From a checkpoint of a small transformer trained on Wikipedia.
Size: MLP 704 SwiGLU, 22.7M parameters.
Architecture: rotary positions, no biases in attention or MLP, untied embeddings, attention and MLP in parallel.
Training: a variant of Adam for these matrices, 6919 steps.
Each number is 128 + 24 x the weight over its row's rms, rounded and kept within 0 to 255. Layers, rows and columns count from 0. Numbers have three digits each. The size before them is the row's rms in percent of the matrix's.

# down: layer 17 MLP down (transposed), 704x256, rms 0.0605, rows 245-279, columns 0-127
# gate: layer 17 MLP gate, 704x256, rms 0.0652, rows 246-280, columns 0-127
# up: layer 17 MLP up, 704x256, rms 0.0657, rows 246-280, columns 0-127
down245 104:160124141115112096117131123181153099078123159162155124117159106116135114139117092096150138156128096078142135130141137149141132097097133151143168128139072114090138083150120138194130102137132142100153133081110121131156130147156158128104154128100161169134088127092093098128137079100124137149078151124102118121137118139178074169094105155115129136160142137135139112120129080137090101102073
gate246 097:156137122111100117135089143077085135180130152133130135130144149167144146153111106161111127111140066136152115116122130120132139110101132126131160121151160142110090129121086097146132137110093128136150114160145113120135130144110135123148161120137151119148155091142107114109166127157154136116125182079127101132159113148084111163107141119113123170118135088150148122154118145139121094097136
up246 102:113087150117133162142146134163106123144045101130127149138102143107099130123135098141164119066121119148138150148129132108135131138114126116075157114076125096164141155152084162102107127154159115064100155158146100105111121130150125110102130174128133127140076142121141146103129124119091128123151056119124116085151134131145130118115122082085124128127165122145106110115106147118119124142152
down246 091:129088095194096107125119111139106115155118105123131103155154110127134124110103116179106143109088123134169117112092147136103159141143112151134158112143135098106130129104132152174088128114100153152091144105141132129121150134127172119132135090117128119107109154153126137109174142136057132120113151130176126143115135128129150140103152138122108139082093121117112102128104147140111097140121
gate247 101:127155112149123155131127110170135144165118138107108120148124173125106110162100183115105099187108142097067101117153160103143159146143151140162113133114163124090137169083151144121099116140148135149145126104127145116129126121144103123105161093136120125143083115149130109120127101143139170075125131123144100102137127113088139103169128119123110166138110127116136108181094136118155124123136
up247 107:166146152117135110126136144111117106121134088110118125124174098151126138138161138126109138138128130144156117192140084132101155129053112122142145139130167124117127070108129132157147101107102092152153163144133125141120120141158133158185094127117106111081111100101146155116111106139121107142183152093141120145119102103109136149124149129131143127168097115082133157105144116128152134131135
down247 096:142141129133156084092149123088142167140100127141122144137107125143132133138128144147131147166078097178095104118131147085106102098088148134109164143156163102147127107120135170109118123136140112188169138139098107167182123150153115141168106137139120151121137129084092175097140126126162134137113183107117121135091113100143130140110169151094138152148122107143178161156130137117137133122095
gate248 092:114122092163117136164109172122150134151134125141089123108126106136093142135150094128149140105158110122121127135124150157133122125128101141148110145089182105121127091111135149141146110145128170095081149176116106145116088102100114180168114095173156140109141139130141148148138130132141116119130116134100106150130120124179106165111080123117127138102146187141156145109086137131154116190113
up248 087:142134174139098113129151131118118117127124098109134118115103154182132130164089146130107130152123111126135118149123131108133114170169132151134162105128116095178127151168124163150094154124130105122180146187117121128116129147188167155098104110153069104139155116115117111113134119111139100103041133145152118144103091136100151133154118124087096133125123164144171118135139149111139128142132
down248 090:133106135116147133141119092142136154130133164150122146134149113123127142136148095132108124110152148142136103118143128127094161129093135115156108132143146167147162088135146087141149145121144127118094139049156128118143124098042104074120159152100183177139110170153171144145130150134108137149145140155112120121122162139103093118128125141174152121108128101124092146083137113151122130129109
gate249 105:111117104110122073129109133137143173170132116144141115134130162124085146151083102110131144111106139110147157116137153134117165149107160086121104140144129117110129146097100115094113142089137142082122124141135152136107122152116088156126158094108146197165155087138143127141155149143142184132120134181151144135192093151150162150109125132113127138120179091152120143161127120172135137136193
up249 102:122153188129095121141123148146124122100121159123073091108098128108126107149104120147110117135095131162076107179155145091129104126139121121083174104123097090130128130175128154134119123160116139117144147112136102157109125072184148116066103142113094139140094158130163115153155134156116108136137144082100165103107119110129127104128102128145128138088109113129107135113093125094126109129118
down249 103:049126111134145122126149093071113140147152114123134118157146167125158146122084147120123116129151091116154131165143131130125100149146121108149133122152106130122094087118123117128138129076081152104058110080128140126118153186112184125159123101100129117179142078141132147105126143128128147162124110069132108152128117109121120153119122112098130157132130131111164135147116071126140119146178
gate250 106:159148157145109114145125111047117147110121097158141122140118139090130166138129141104101162164150133136108056091105155127153144139133117116112136172116127164099141120119091118116130165155107121139142142120176128106128140120133080126143128135090141118123184089136144133098147145163115110127104162135122135156177126167110129123114121142148133157148111098108097126145091137124155105184108
up250 108:113093140148124104112124107132128132160146103136112099116131104119181130174108124129116123156119129146131148078159163129124120136159141120160091128137123125096126132122119114130146123155152113090151088110120126137129146129133097140125146061122127109118138145132109102110133114132159112169139152086105140156127122138151121131141115135110095131110128100115125138101102152168100096133135
down250 107:104103120144121126097163114116095105152102100125131150152111095154140137146134164161135096080117082096100163139127095148142153147079148142102125081160162123138122170151093116139131080135149104138125139155135153118098106152155138142153107141134104069140152151146150112154122122167117096085094070114122164102111135156122135112114101120156103106129137157131134121100112122125116121134117
gate251 109:166132068116125152143132099125104121123145061102161161140113140127088136102139160139117131126113127141120138161135141108141085135134107073144122141160134144117105104141125145091152135163111140097159145148085131139105130126128118163126148123153144146094113122107116083115143141128111138095125139084132146148095096097146128107124132128124134136134113108135131111138171121121089172135120
up251 113:131123138095124145129127177136138191133117109106137132094113104110153079102130099143144165099120103133105122132132145140116136180092118120098160132144154085136118132103157117150149135161142144152149082158142100112144168151160158118157105101145104108131124144140090139158087163160106099133142120134136130110100099148101147134137101119122108104152133148122115150095125137090090163068131
down251 114:102157141125107154093131126157098124108118177116112107161125119124126101129124127157154154128124122099148103118099117149141114096095107094111136111118116151106138071129123128102143090120166150095108159108116120113148117116113147170143122130131146161101114134097146123105114094100075126114101138109104106153183146175096133143115163108137092171146110135135085130095091123153124106102126
gate252 101:142144172118129133129111114087147157109130165113150135150128159157138126170099142093088145149114134079118129101094132135121087129110129113155119109151105123067120149088133104097127130145128137100160124154155151163067129117100136116105153115109105119140114120122116151112105150123119152129109097172123088180153108159131097153154160102145074099153099114110152132149106089117126144141107
up252 094:129141120103102092160104138128114146154127153160129082114086136119080137127121121105120127103130116145072118131140096135118091164124151143120128140142140141121142135114161117129141116051133103093129109129135141134130127105189136155070155110103137117095146117131172132121117102104138120147132126121129139156137143147122117170113131084145107140104128138155138126090141140101124149105124
down252 095:163123110141112138106116139110173160090102078097101120133127117115142140133171142143150122119136123118166131171140138126105156120120123098093113127122112110147135112136115171158137104157113106133144124119134147130083126148106037129118100139185118143105146146122065134144125138120060139098087128139122118120122134143134114095173122161124134057153123146126141150133154138142121087134123
gate253 104:158136157126145137117089131094130159125140113099145152134150148166116139175139150136128116133083102132162099154109166155113109140153129167122112136146120179104119173115114136124158116134151133120119104133107154113168136120118089133142125153134099144093164132111133133171117128153161131098107129107115124108096108092127123141142128112117101121139091113081106156125110107081144085106146
up253 106:147138146143150115142145132119131097126186087126084168137155123119074173110109113111156090185107134139153141167142134141143123112142141161129104134123147134088089109170090144142089143149138157146170128135056115175111090138092125124125114127137143107116125088080096119147130113095121116126092109082129135163089150153066126142163127130124095135149119157129174141157130098121134139136102
down253 103:133103097135158123096115129187145113099111125111125092144172078123176134078130142140113157112134122099102129152124109144139135133106122117100150127132100117143153131091150102184144147127111137164114128053144133127120146165129093123130123115126115102123165121162099127118197151126155116103091167126135104135134143131097158105141142158131139138134145113143166129070167072126109125136137
gate254 101:174119075106129101093140099099140138133114115105091091105163147125151147163114147131125145112151133103187140113157127101081135137107140076132133151152121177089136145104098158127099125153100154102113114106127117115140100134112122131124140117067115130141129106142112142116137135136094073128097138162138143124141112151148128110132117105094097143140100135063126108151129117099127112178144
up254 099:143130128125136139127143110172110121105109092136144141132116141121112104119142113130081136105153164131204187110093144102115112132130106142148115152147101067146128140106105122126134101117128133127106144153088121144116151097129116154143152096084087139110114134124072129174104126124130146102110111146135119150097122122110115162117141140117118145081157125135129132070143182116120136146106
down254 100:138083130110047120084152129087147105155114172113106103143142140098109119160128147161081152153125100119144132117178107148134120161132168145101152155124127142103095099095119129163118199159127135117109104099148174087157105143142111110082157149129106153178097146115158142114135170117131151126075127122137152088138154154139109115133127149134127157143120136125132122200128110114122109102135
gate255 102:131122095107124124091135119124118119132173113103097108127149169127074129151139132159058112122108127111162110135135129082131118120145140171118109109127113087104129099124109131095156147139119117096152157129131097142134121097126116103139143134150139168175123131137119085122120131105079104138081125130097170130113087142119096103110124141165165114114126109106087135137142115155136179131102
up255 097:144126127104092132148108158144122127143125117176203121152093115159128136135082140083121122113147115140139151125126079123143140111136133128129096129163134192103134111144134087091107138122113095109120138117133119089097120112110097135143143095113124119089095096142133127121135146171144119160147158179127148155164129132135118163134112143098102187109128153181112128127099143113131167115098
down255 100:077120167123147158191112135072126114158120127139048116105139150123134126097132121141156088134133099136123091149090147167090147143124129133135100125146147102158156130143109108103141134111128185126189116144133132144130131135117123117160140170115143149152144110120108103120145136109127129141089108092114099152135149130112087112141135131108162185106107088141124139100117101157123124123128
gate256 107:124147131107106146107147114107124112123131147115104125153072151137125090096114144103099131148100090124157126112111137160148150143118121108106104186128113109141145151100124123090126168168125105131099123121144123140171143074125107098126180115108141145142149088130183143124109112170099128098153153112120143146090131107142151122192130099165149184129136177102139052153158117112112118165140
up256 118:105138146077122112124162114172128126114139122081113127095149096109079161168138121160108158120125095147169139129120113062086153153168092164117131129120149124118148126116150139120136132142102123137119142162124130125121098140104109150115119129160106131131121119132103147150109133114117164123177137125076141087093106076098114145125125126135132178147108129128141123134127138116165153127075
down256 118:162151130148090084087148133166153135151132094137109133139120115109177127114173104121121142097112164112128096106143109118123153167188133162165114143126140140129149087137114172161161149154095166099117147114081139147160135166120147108134101119133118165115137113118102095121134078125161134143087142155104148095155133108138134165134096102099126069101109138136106132154134137136167122093108
gate257 099:116127143141118138082155171114081137098137122136117160121146146158147153095167129133136097123122132124137147124172159120079145107122137113114119138081131125067155124132127108145102146133109105094116123174127128136144117135142120150107094123124130156125137122146152117108143123098118161141167132131116075113194100096080094121139155148127107122088141093128112146130105138132108149182162
up257 093:121131060096124098137159134112147119121204132141154119133135089156143141177133143130116112127135119095129133117092089138119116109141133122113100111153170138105101088122101132134141133111121125110102128095157147158121088122132125111181136106127093120132134137125104098122091165103115130136112136160158170153160174062142136113131145133155121131088120086109138114140163079094160127129133
down257 097:107089148133099149138116123154102129157089129106109103172123110119123099125141105146128109114124136147120114144133142124172125173129163110129133143090129107096175145132160151105127115135160116158139125109115151085094158144109162136137136119139144115156112097135133140143119123122181103096134121150164076125098130140129131126132055133104160125132151164152164120125114156147103115123104
gate258 103:135147117152085118139126133105072128122141129146124136124088163111104160083154103151164105117159111119129105140112120127107154126195136154107135131045093134095149123138154136127123095096135174144138131094123114120145106117154101171162123092173138170125145123117108126105127154106140139100100138152169132116091132172169115124091167103116130140090152171126128099156161102119132110112142
up258 107:106176152140133099140174140151116139083194124135147130172130142062107137118148156128126136103137116099085093116117125158154148145128147145168095101165147127091173126098155154111089099161160147111154152135124122100146133133129133140123147113128105136100162101132149154108126133139117152097097136161126140113126137129116098108134116129149084135124144164124101116126162112160156141100121
down258 102:135070130129115142116130073103169128115145135123115057172132074135096117139119138119148118105081120137113151107128136102078134086113120094127139145158104150137128110068121144133137144145106150166106158113092126152100157129111152066110126152086154108123109092176117120149174150140116109143109121117150167118151092110132110138165133092090160107132111129106133126092138157133104100152123
gate259 099:130135093142084110140137130164102099150175124092118133117126135120122120121135152171170146142127118175143111133183125101136149152154121096153163129201152130133137163097089082121152121130114180127125131166124122096130137142094108085133139116110179128093128139109143115119141111123093146104131162127111132162120122148170122141118104155089130111120180149144132121139160154155108124169087
up259 109:148150122159126153110139122132119129134143112157156098107150172173171078158135126135113114164133135125112101168094148132144135122160094165137118176118115151107145102149126153121151128119122112124134097115133144117116126127158140068142136139129171130155137126106134170136173122081156094158124140146132123086132127133141125147134157117130099165061073133106160140098133151108126107157117
down259 107:124167126156165111096120153143115173128189104105120102146133097127109107116169125132122111121099169120139095113150106095068106122165122152143116113172120119123106099101084121105139163143110111101137126125132111128119141106141072120144119186167078102123091157158089080148146119115123101110142158161117109130142130176183168117142116097108171158163109164120124137150117110146106193128098
gate260 099:121159152125138139153087131163129145088143141084140136132132157134107136129128111158129140108136120096121110127128152113122153146154107137123144144114109128113094106154170117114071088131132122116109089168062090152151140109149130135135066112124156155133153124124094114193120067095126143112114095130107155111138131144174115106161111115144121106150139160121167116088149128113144111121095
up260 095:109118146163139136171154127094143123145147135146179130149143119155159092129104136121088090115079158090098119156070121134159118143124104144128096111141115130085117150123135123079097119144129094112126096143119120094104104146107085114116137169155137112116086113147108133083167156158152097107164109145144138156114151085106146085117109114117158161137110097126134112139107139146087164123113
down260 094:120096115133116177114090179141149158079132126142116127090149155069103115108147128135161179125163122147142133126080140109127127097089112123120127129119163142163109123161108127123165094125150152137119127133119149200121134146134135129137115109124122126117136137109183103176098116141148132118150140131117123093128120158144121129113136147167110115145106113137146149109148103074160127129174
gate261 087:098126115132142166171194135118110138114121126090123156144140106151120146169121119126165092136132092110094157155086111168146137110164123127119135142128114095097116135131122131161111145098111162126173155111108073118107158130107129101086103087151115108136122144086082101118105152077099136184105123129139093163138118093117151134141131142116101121113154123162127135121139079149127155116115
up261 082:180144163138117128145104140135130140147154173106093114121126113139111108104106134151150123123110140134096159147107114084157120152108107149158144125109131105150106166143151125113139138097087165086111159137124113123129141152153130106149118113117127154134067138124078173123152124162109127124115084114137144121077139133176091123151139190151149151142086173157125113124158116102138106078107
down261 092:118110095124132126099139125146128146130083109153154135125135107104121142157132137110140122172171121127167120113131149167095106137153187088080130113114115139124125118125095164119110118149146119166149093122157181122138100103116092158112115142137116105098175132108137103132085132092159128131114122126121123134160132113101159117108145106113113109142152092101164124118119133169113151166136
gate262 108:130134156114141151115127128146093121112133104148142135110085153110184120105098141088143108128107116192136123122186132155119119136135144121094111125118128146085126164130149104109121134146085135140109149141132167125115164141122098181127138151154124122118122067138124104158126136137141105120113125131116130102130081146143120159149150134172183136109132105142149098106128119173123093125120
up262 110:152143100174127117059122159102102085132071119119132157174105180125108132154092142120127161133111166176140122138161121111154147138126108099101169126113151108167130108142121144128143129134144114130153142159166156174103149149169147110076150150159149127086126132079115118139092131118085105083125142110134097107120172105112134102097103098062114103109150154087101127163150138121152108102076
down262 111:147111142139150147174110156097133138129131113133101163154145146090111111115140123181138149128120095164123113156120115124161127118093109130112116134105077100095117098175159120114160173075127135142077112092131134163155133130134123138135115168116138121076100103150185099122114130128050168123114132151086149135126113131122114116118120145152074149146102127126150094119134144106142140121123
gate263 110:103152134127083148120110123112126128133186104097094114170155148141132119118122144133159130123082138149133141127180124095114146134117130116098095168129145138112138126142143091159146151116123168077097150146117115119136114096140139105082130117096104117163123152183150077176114156148092129085099126169117136117111103108165104170137125139168120108075166148101116123140128119130113100149125
up263 111:096115105112189124177144108168174088110168091128152139100153163137126135158136140148117094129134128131150125108071135100120087106170128131130082080133082143107138136132104098152152091137131115139135130136123131127081133142127089109154132109188136092168118109097134137122128118132161128162088138104135118168105111092058151123130119145142091081112142121103158113118140102103107149175163
down263 109:109134143191131132147153174122112159115107095128153157134128143115127131135076149153128117141149162124142131128108107147111122112127117132072153143117121146105161114127099135131121188134140110077097123140092139126147182117125155121113149077127135118130129113098130105129119138153089111144111126095113140137147154093100125148108118118131124117112140138099160108150158101140169126074137
gate264 108:124156145128090161111109139121145120127159136102138118127092153142150162143110116153112120086112115122101147122132166070138130134146116121118150116103133099132125176109124148121111142169123145138146084147117132134148118141107111116137162119133184163157167123113139104148145139150117087118112084155166163138105116123150123079141119110170178112162125148094162117151158091133107094116147
up264 105:128103156126136114135157171085123118128176113093143134168120137092138140134119154131073140107116138142109124114131118151127189127172128134151117129180083162115128125126125114115116150167131117131127122069111137101122130164128130111065161134123172101115134134130121121131117171152115110105167108138131090136170137122101115105112149116142106082096088100111108124130130131119144130091137
down264 104:157123139137121105095137152121156119116131147116097141114133085118136137122115139160119121161133087152129120108099099082121113110131114147154150124124124097137136105143142076108136154099087133182100141114070114135158112127066130141178096158108132141081151130123110171137110083108127127164137132137117145149128122128179134105086114123141101127153117151112130172103188158140090102122122
gate265 088:093131119129147126114096139110156118107076180104097160094141144130125148115172138123119098067176134100111158124095110071155128137110136138121179119097104116098144129095112117131163106155150127143101118134110096135109135162160143147146130125091125132109131123045099130124126156121113148119108150162133145108165106117133121112091191137136115158158192167117140126155176158148120122136130
up265 081:149120152152102122135160139156098132199112138160137096142134110124146130132087120107138116124130165138119100127112103166123110121111081124136129141144136136117126125106112136149162170117124159094151141171141126124115155104129161157141096128114134165114126150104101130135135090104107085153125188126137094157129120122137128089101132104130087085126172149149152131114147163129108122160117
down265 087:138140120162145108178108155103154175115172132132114149150097100139165122125152134152139128109100107162127108125162138088111087120134163109106124124128143140133103138157137123151086090180129086117110128115126092160171131101134080147117110099140117103140129110124133143150069128173126126108136112093139109114116128149113132137137095125122141148148118120143080139164146064131133116125139
gate266 087:139111146186141131152156133144127124137181140122077141111132140143106151123165157150136092112112095108124143118133121138149068121130178120131132113144086117111141089156155105131126114072113094099131114098120120148113135141120145083118100087156125144109162158118129151103167141100166144170099115146086087178133124112140145132157128129087074115138135121133116076133163126126165181151138
up266 082:137141092104092135175123136135107142154068117116129123145142120128134110084101180111139102155122142137211170126078116117155115128140109142153120076131139165117119146067094154104106138144121155158148118156101100147103145119100099104087120147152116112092129139137080127124074133135141132089077185115150165145155156109151149105165126142161117093173134112111136130106131181134148107103157
down266 085:106123145174140133067123136125123142116161142129120083097119149135096149143152099167117149091120102120108115108137113117151144114119197122107145143132111129149138113196144071161122120136089092150095149091115122141121135118135150121177094108104082192143101110124151128129164116130159100127160105113106079086099138130123128126088153121118175165082129150138110131137134073088127129157124
gate267 105:098141167105122134135068090120119136150108147141127162094141130084163112127081109107157145090145157146109084163151153144114098134159114100079093124154107128124108165115113061112147151178123131102089127107126147152139114125137130152115141140131155138154092111140182125162111108142143122142122115141118111099110127146143064158052141123139089114137144117133100171132123141127147119126113
up267 104:161138107091106106110140105120120161086131137133135118106091124132108119138151104130112081141154140149132129142130199140088117089165134123126117117162069152125129142098121114121130103121116095149044164161129133157127074120132117103102105111107109106131083135101122144124135124100151121137145121176160120124122158140131139166041142084137129127092150143148186136113127125122136121134123
down267 109:143114117144150202147112120108180162087121167103123144090150117118125141155147083127113155123132149151105100160134137114110149157126117119162150117113133102147098121152116127086134138121146156149126141113148132145197147119107126119103109127146115124085133144082112131112067144135119110110035140145086107135171103108099111091123155133129129145149148128095138160174135099151143146142119
gate268 112:088118113106093149139090077123137099121091110122168113119150090099163106111116121096147163085106121110120111112121116119105113128094107105101120145156081089129155149070092129123134130198168092077128116117146104126134088123117140161161154150136111119163153120128104096095093113116091121111133115114137120111125148136107115149146159131135098132156123101126160125152103125138118123114099
up268 113:119147137157142127153113111132126110150132169103121131096100120105109114097135136107097144136084136100095076163104120129170113100098168102112114159122090099107151137112131092125125128180116076120177129098111118101119134156111145079128111127106135128136138078102149108152107126101092130152160095133087125153161135130123105122101122138110133144127111153137105087105117096113113085148066
down268 112:139154098145112113095118084138115113091129159122119126140161106151130129142132136117129106130103057100122118144131112123122115147143147131102080105130078140135151122129154100134144110057176064151152120097142101092127121167125112100136119129130103077144164162126124153136128111180128154121144106133153105104139076153118149154154178156121106084119122120150130160103174124138154109146125
gate269 101:132107147080139137138088095099095103112110125143160169139102154092093122120094120099123161110111139177144094106128121139114147108126092108175119165146135121111144177116111113149143128115122110103111141131112158120106139117134125120127110151074135116137098104178094141082177146122113112102144121145147120177124091179099074117128169104211162137127116101138074160130131106090155143182175
up269 093:131122155139118113106086121135117122162116174136125130137093120124131090103131138137152119151148101165095107087142130102125155149154138133124156124153073165080093086139151153100128155123126145127154135136116103103152172120147123113134116138102152144134156135164152095109085148140131115075175134131151148128144127157136133116114135146134135141166114146183116102138134159136137109154145
down269 099:094110145174126155132124137127129133088155098154154141106151146079129133186110071153093136116138093090154123129128117093122096081161155113139136154098158112150166164118150092129082067108121066158124138130136134109104151116136143150132136136139129137126130143114096178111143125121144149113121147108128116127134147136128124145162163112126146147111115145105141144148116119123154120118132
gate270 106:105162130142099195149084107099172148146158129138089143108146185119112102114161111130114109156146108098093138122159097134145138170132120114160139131116106136140143103128129084111111148134106132120096074133105100098141155167119124161121155134158147157163164120146082106125134142154092135123132105117131072148137132166176136130137128106069134076165132156171134112136143130155111104093112
up270 101:162146112108141147077115170150159153154173145123110104134108114123170157180100063129155137148122122126111100172165139132117127119139111108151104111125134146070101109154119113138138115144117137139142129148100129149124108108139106175125083065161187152142096131120143074160159166135128142106141145149125099110125189098104124121117130129132106115169105164120119150080124096112113114129094
down270 103:137102176108125120158084139123186094107101094119109112108106135104138116115121176149148120115125132169125118124099186123135161101123150145112142120134130132148087111171156209147151078140121149161137161124152117097135120103131143088087150169112133112137156143123167104137123142119149103165136142132118149134164152093101158133139156158148164122136168088123161132133134165113139141091122
gate271 111:188162139118128167121069115125096153138114154132169143107115177112092090098135144114146136101139099134187116129130117116104126162157108107094126120150066089149120146108094151131124115154193133086085086077115090118152112091087114162109158155133156141141108124109110135130095119135108105117102134143110126120115111137158106107099113089137118194099109114137161157139147122108111128106097
up271 112:146114116119104123120118117146155132129095119099156129094065173113103167132193117141141122130140121159116104187124114166129110157121115152138151131136159103187104161134128177119140113130134123090126099117099143102145144135137109123141121132158124128123126154085054103152138104134123150086152119093135102091109145105121104104102146123142165131169173147141094166131143104134148130095080
down271 111:162179195190162118125097137103085066106094067172125149137094079137114127124145096152111147121113135134140110122138124125102153142119159129122125113121133132107108102108149125152079132137140153098100135169121142129123140173114130127149100102143123101131146158135076126174109106141166149111103159141090112127124142102155123142110111106171168153124118131125129134092120137103142115136070
gate272 110:128135122080107131110143126127139136150071106151157140146148163137126118133105106149083156134127164145161120106134176154109146123119109119134114126128169111120129182100118107102116107162117092127106126188139099142144095114119142161155118130153133158183162135142095168128108107134106087117116123095141113101121089152104093101145135094091137172167115127114152149141150117171142119125159
up272 110:115124167151137172116143143103129101107114123071129131153157139157114113172102161099095127159156164115165123065092122131124103085117153154120139080156081198150159139120091140147106091142124105130148153103148096134121096139066125098118146137178115128098148078161093128145092124107127168131124143151106112184138122141150153120150153120125114135129128148117155118183114132173147158110116
down272 111:127098163156089137153121104116127115121160113133096103114132121120143131088116107117129096132132159125118096115193103115114115139116136084132096158097139097103143088109117048172100161121125139096147121143141139147169107186155099094110159109124148124155077140144115131131110163131183158119136150134094091088107104098106145157112124144125174126114132141115135146105147164098084108141114
gate273 104:120110150167134125113122177148161114086122156107089143100142119166127168136167122123121161125143110140108156144147123172103118132133145148137137111083127099098128096147134143085123083131123121141128131139080133109111101157143121145100095103115134139130133101086108111118137117101151146097132177131134153143113151143163120118151121155113161138127110117135148138111140136144137102104130
up273 095:146132137119128131079132143156131155113111144132144152161153089118116169125113138168149160104173112160138101155155100118129148133076112145116140105136146102115110082156109166102112095116153138147116125111110138138124107149148078116186107155117154167117152112097154134111126097106116133129131172128139145165103129088087150126134170117138137134128113129145098151120139151144167177107123
down273 089:143147119158133140154133093168128100120148114094152087116137164132113079116135115127101099127111148103129132111121115166114119127161150114119116146119132134142110170095144096163112184154094151125141099117130078096136121128098143115109129127124126098123125140169104178142149127202101098127113084123153139098135126175167128140111106133125138138130106177118131116139112092134073076137122
gate274 100:142128126166171138107114113058151164160116094137137170073117138148160107166121127162123123097143100129152165092158207131147087108090111137122098135116094089122149145133098123146138127162104170126084094169143127149174134131125118154149132110139145168117110102118118106147120111116131138113109119110148108138159122141100116128109115131089165102096133119074129150109150139119121094139110
up274 106:145118160156128123151134143129210152142107130093144153121152121136120152166123141145147084128154090113130117192132089090153135120146138130156104108118119152114133114159159133128132132132117134159121094180129084099138127107139106119129148112095130153097138137120108163131135116147153105131134143125131112147098124111119135147163107126121086117099118126120192114120082147138147157104146
down274 106:144085141124171107133128119208175171111130130152133133129167110090110102134086140073148166117105144110135116117142112175138127167139146149117120123129131138148069141129152120137126081120130131099206152086109094134167126138164132126154146110109139171132122151106082059123086132141177139132118153151081090112126163105120150118159113120135130157127097121108141094109136153134132132126125
gate275 107:102167102096134116140116127137107148121121123161100113128156180164181097138122175119134107144098148090085120101158211136098161160129155123089129149140163133135118189114123086115116121143164147109144089187113129158169074129127129135133186148140109164115150122106126109104124152096126119131090105162130132066096112158113121120123164126126137089144115130117162143108134148140139115123130
up275 108:139112134119132128091163164142147143120103104148114160137135116100152122152106112123144152132128148147082123204130133155153099100122121104094085086131151097101145134144163136132130116158172113125127128209101116201127143108128124116145142123109135153120107124128168108124118123101122093171141146127091117113115119094158121130099124149075160144109125112135152126152144134138127110154113
down275 109:153142133125159130095149172117154094130147182104128119116133083160156165146129135151176132103121114149126121161105134102127085120117108128140168148137151102098172118105122089089142107117119097119126126085128135145168115116137148106158096139103111115123092133112133110123149083076199123154125171116134137164164108120132119142171058169110124156142124131131150127095132132128124167110108
gate276 121:169140158099117135130138162064139147116202103102100153170123163115122117123111110110104132150162133105086105161088089149117116131109145121130156156135136164141087088130143099132104115085077134148188110089145129125089120140123113166123159122158108113121180108135145113119140091160113113132142163105112106151109121113145139152098136153103116159123072128108130145151143082117130155125128
up276 109:096148130113149134138154160157114118099129121138145104120108109181124140108140136109139108108141116108104158068141158125093118138096123120150126110120176160121170155161130149121133148129172115128103146110194135119132119143143144105104129143124149149107142117111113173163130150127160151160136124138114146115157176147104155096121116140121084139089124120124147094063087174102118144150154
down276 113:165166163119106132130100157058136117133188112100122152171132128101127114145124111143118132135162134104123115158163102128114151117138131145115145139136135155141076097146146093104111112129126110151158115134116130145080145156116103169138156140139150128139152094126143150156124094178123128115136160166108092134090102116144114164090145155150163147129110144101147167173132022145142141144130
gate277 092:144141158111093124177103147097118139159159118112152101175137138115099130153104117117082073152145115082109129111107161130106096113121157107147105135078097126081109145121152108119138137102101176146134140103122136139084148174139108124089106146108111144141105127146154170130124131112167153136123117115113085182135171116114088101155137071125136154116122105123136127136144088129117141109109
up277 087:100113136131122123117176110107158089116112130150098180115140107122159138145162138131128158146091104059133089132130128138113147129138149140131130092120136180087149169168119151190163097186108127102133120124110138081155112115160079128106178098122124115135159165153113137128128132122117132154114137104132140143137133148116130091150108128125152138110097124147142141125123124133155111109136
down277 084:130155127114064124162109145148097131173128156101154098139095154095108141118124145108104113147130142134134141125102130145082119145105131115102126099136133098120100127143160092086098169093159142134144151133172111146079119131132095132149083141122127163153100102118132120119129150144177139091171090160116081131121162124135113143116171104161109163116139125109131142119141121114112111155103
gate278 104:136127133156131139152130147139113159140134114142089146100138128163124131094114125143192141144110130093139126184136142120138099146143178093128129167111161143117127160137146147096104100127110131104119127119128158144148098146162077148145153105130149106142164070108134092143146134085127098115110196082121128128129104133142148135135136108114142168099202113099147120160141125129090090127097
up278 109:109137134136133101096142143115111125108136140149132129078137105142116153105129159119106140099181138184124128109095095172090149108133134106109130098150120158143146147094171109182127095111133137139136170120093117090122156103109151113136116160142121147081124183148129112123136099190122193151132111173132153107122124101109089157102105117136126108147116115146115130097126126137145140187122
down278 101:097082072128109101164088121128117157098100107138124133149151145175140121135099098141169109141166152101128163157104178121145131139126148099129153154120139133114118177091137133131117120075139125135146090129130132126128131130106128158119128110130116108093118112123117136150131151110124093133077169161180143132119128144114161112126091127118164080140166087130108150130138129092162120124106
gate279 109:123107101099132130107123104135122095166106176083126168135150145101137094145140094140089130148094128140212174135105102140106118160102123114104141149090120128143157113106125128107124124136113085122095143106086126171146109155112105131147127076134116154146128115135163085101109172121130131133116151104162143141113112128110138155145131130103133116126158158104101141112138130082103131145127
up279 108:103188136142141122130146131116120166103097150128182102121121135168084147125117100135125162116128091125108083176088128114107118088132100103092128147134119103148108130163125124126132146132138126112121151122145097119132120114126116169111111087108107103123076086121127102183115111125112120098137080142120118118155116103161122125154122144099107165128118112153155127071145108173139135146125
down279 112:156105137131126161137089122101132128151105099167167136126116145168118148150094131094107120165154131131155150115122137143098127136152090137160155146123159155139132156100149137152105168141098168114143157087132104123183134136143136164125108147130134126139091147143157191108134142135174094130159163136131102097116152138105114128161138129145184113128129154157110107133121143088097158133113
gate280 100:136135174065114111125124088120077124179116108119122145140167143070101111137114115143117139132138109139202129150119143099135138168132137127109119144160151152095093109129117106125141100106160153110089136140118127096122093128084133119138159147104122103175122120137108104115132139163126122098064122108133135155132192167135111128164121153146143139111117092131082082130139094158098124146109
up280 107:082113140119118115134119171082114141130063166149095128085128145088106125124063176079166110111160116145114166155156170067143145157155143136125103154142109124108107095129150122077078171112144170139118098153154153116131122137161136134143122144136145091109143125125117161160132142149150147134134151108116153120161119124110113133110150086136148102143156137140148141123103117092128120160112